{"num_hidden_layers": 11, "hidden_size": 384, "num_attention_heads": 6, "num_key_value_heads": 6, "head_dim": 64, "intermediate_size": 1024, "vocab_size": 7719, "hidden_act": "geglu", "norm": "rmsnorm", "norm_place": "pre", "norm_eps": 1e-05, "positions": "rope", "rope_theta": 10000.0, "rope_fraction": 1.0, "qk_norm": false, "attn_scale": 0.125, "bias": "none", "tie_word_embeddings": false, "parallel_block": false, "init": "normal", "init_std_qkv": 0.0318, "init_std_o": 0.0395, "init_std_up": 0.0455, "init_std_down": 0.0455, "optimizer": "muon_variant", "learning_rate": 0.0101, "beta1": 0.95, "weight_decay": 0.0, "lr_head": 0.00768, "max_grad_norm": 1.0, "warmup_steps": 200, "schedule": "wsd", "decay_fraction": 1.0, "decay_shape": "linear", "final_lr_fraction": 0.1, "batch_tokens": 131072, "max_seq_len": 1024, "doc_mask": false, "train_tokens": 541700000, "max_steps": 4133, "dataset": "wikipedia_en"}
Each number is 500 + 40 x the weight over its row's rms, rounded and kept within 0 to 999. Layers, rows and columns count from 0. Numbers have three digits each. The size before them is the row's rms in percent of the matrix's.

# k: layer 3 attention key, 384x384, rms 0.0318, rows 243-255, columns 64-127
# q: layer 3 attention query, 384x384, rms 0.0318, rows 244-255, columns 64-127
# v: layer 3 attention value, 384x384, rms 0.0318, rows 192-199, columns 64-127
# o: layer 3 attention output (transposed), 384x384, rms 0.0395, rows 192-198, columns 64-127
k243 106:491509519505440472528526530490469532485515504553448525453541499465449544539518536606469508477532475493505531516531566482449487479477493433491476553421489508595452515558529506529470485580477504
q244 093:503510541488552527430381466531464485479531508527521533519467480505498544533466488555536520576446491503538509567455473524530515508499537526541508554528525484496576440548481507515505497492465526
k244 105:549434490477494517488555450514512467457484576489505495448608521553477482568520444523419469453504474497500447450483492538459521471492533509546504577532529548575522501504472532454514521532464473
q245 095:476483522467472567559484465520550472558491472453550518425513513569475505512500436424464520474545477462433481451438512514400507438578522473558529579489522520504483465501474469415495473516524499
k245 107:449446484421464596558502462555409501552466501638490471526493548492466519491583484517487475493542482513454539521561434459527468477526600486514509570557546498551546586464508512508494507500574573
q246 104:534507490576514534507469473487431554489471594435466512531558525498483502476565509501492476492497470528488557459533551465528474473482499503522510448502530518509497588483539430545468484520482486
k246 103:509499549499528489488458475529561560579473467506510544478450505523532462543566482470450403410464484484494478515460441400504521497493432556418500504550588447469495555480496579482493527542526513
q247 107:475529461479479509485541476557451536515515448527473466506468433558534476478536414494523502480488480510513517524533480516539529494462447496405533525473489425538564486461531499495527500501430457
k247 107:522490470516527516532499529479526449518537555473518483445529536452516463596479491512423508514476492510477384481581534369470559448561560486494518538492569551440489481506449594491515483435533487
q248 111:447561567532564445542519472529477571509537510505451485427544516408458455475478530555476480446502516493518514555594474500539478490565489545517510418484533546472470526501526409497514487479477481
k248 110:475494470477507521456488561452531427554503517519503460425429514558493548501463512434452535471449425491427523510500499487499463470461478493468532566458493485461557534463476531447463419508503425
q249 099:417476501526435532599488509508540489453529500527518392464510509491453491552523528500469514487501515504500536454526473493473502503520513459556500496471465450579466498567425525490447525491428488
k249 096:518524516475548540459492474516505518492528422476510504559531483475506527510479507451488539546530457453463516551604522566524492458465492472480572534469502524507498517454597503439503449524574484
q250 101:496476485506513452526444527554430501529610538611525496497497461486526560477525559483520481532479452508540455477391539468486451549512430509582456464591481438477403507488524498494428467515516484
k250 099:493474423515484475512517548491563484550569431512545466469572481480458536456537471516505484446552472431508530541476417503419576459499540397520518468468482480528554519513460460525534490563475519
q251 105:525545443585517559428510480402510437502495448494458496491469570526541475490486527549483468534517512449501509529448428425526409520472481491497544444475493485453440456482552529473457533498496469
k251 107:573542508492517579555480555464485530549455552541508444500549485389481498491405504460505521554457537493495482442518449592572510483484513546394428436484472482520445543522508475517528559471503505
q252 104:531563497517459508510513500599489435457488560517449451459493519461493524465471550426530462500549506511481435554493460539476523545548468611517436472538524509494568629585488592516554454506570446
k252 107:485463400491545500542493506496453476456421483548447476526463552480455568479573476512476522466482498512462536472523540456524482533533488479553543500476429408536497480570548511465503460467465512
q253 114:477449469458465535458549489557480543457567543524422535583495516522483487543445451571541512467555540475535498514484427506535569541554593440541553517561466408547539502527477489500542477538483509
k253 110:516448527504522481485521451478539476471534516518542474466462439514495552442508606538500545557501470557525517456517547527498492495461475531456553492509502554448502474471496521452533470541438460
q254 103:528507487472487499473479514463483418468485436504520428486490539481564556499535541503530557511511544494465507568502557549539494478474561502510426491481547486484485623527499524497494421484552563
k254 101:463488467490492416485465569514474513500458479521538526537428520522495492502567581498492494511512513480578463513463505554468439497512481518464525558545500503486592516460490460515467537507477537
q255 106:507575507490488527467513521465482519541548542444533371470474428413507516565517531492533546512480519425560480522497452549509510481523559475552485514504396506474450525484431488425484478475517430
k255 106:542455503514505457457497606443492435487498484491488560564460517572505456480407420484536472548553435478534471502483523509498490533476456566533493480517484445545542443527450538529592536550534490
v192 099:551478484497498499493455458481433564484510411491489513512521565510504517522571519468518485493552526510478448508531513466559534486499496474501535504552497427527523457441471495529461530485473545
o192 102:441494476513490498533480487552536461487472593489473529523484409507512491515387472481501514525472442547477485509516411540472528534432511513502438478474508472454552535523440483567532528507527481
v193 104:403478497519458499504531491476517498505512488462476460594467457477502555503527442481529473426525520499492489471494498545474444520463539519476583507522536526515519487429464551458406470561416428
o193 111:554522517538527511602488490520455522537498579479542507524489460479463546516474513527513575551531502493500473542527487463558492515422565426502445571492495537520521518554450489529562499459472433
v194 099:548529513509556526519501531621503546499574427493408518511537510498628507481458527531447450464562564491481478416508568506473465528504503504453483508480511478523436576459482552544513450534469456
o194 103:457533506509510553462461567489550493550466508477563477455477479502456475552461505498535576486432532503500548454538549505562496451476484485535588521496485474481574549503414542445491520486556568
v195 101:566531478446461511498475577496533478496466513499392464452513578451461531470484496567485568509514528490542479464501521462515526561511482442475515551501572480448489519456462512462483451442533501
o195 106:450521475542470506496441445556455535483454539459523513451479448525536450459549500495515463496457504506517471496462474548477482445440600551557441499535515521627419509555503533458490481534490517
v196 104:506455537437506465490536491462493516526468429463503557410536499528445480500569512516553437524468524456448540539508516552467520488573424491440537487459508497537512499523502497439484548469530495
o196 113:463479457538524560475442582484507490439509504496541495503511529492565566483440512519444502494526492497487481527470538478486531514452500477444412517482535539437543504547552561504478439445510505
v197 100:528455473567561461511545439456469489557559576539569445508509475473505526435495493460481509498508465426494572419522542492500521527487432472509487527431415478426562524517456525516508532532457510
o197 109:532539505521440521510589551498541515454451494495489496506464500466507450533549541569518579478535543477498456515511467493490410390517540500479492535495473546636506560442530560485459523497499488
v198 101:523517510479464542441589443421548444564499472582516522468527542391491504528567443527506542501536514524541487464528486480469507483545532484466501531439486440497511509521520544532537543479511606
o198 107:432448498540415425524475500471531484481490560494565584496520495492483493463517550597507482459456544539457494466453498529509470476581438397506443547532531536464467520454554476416503479514431450
v199 103:540485495556444476462464520463535469536474467493562481498459478506454507539545504468484485475495463504560557479492574510487486449448486494566445481485497551479536453488470584476534544511497509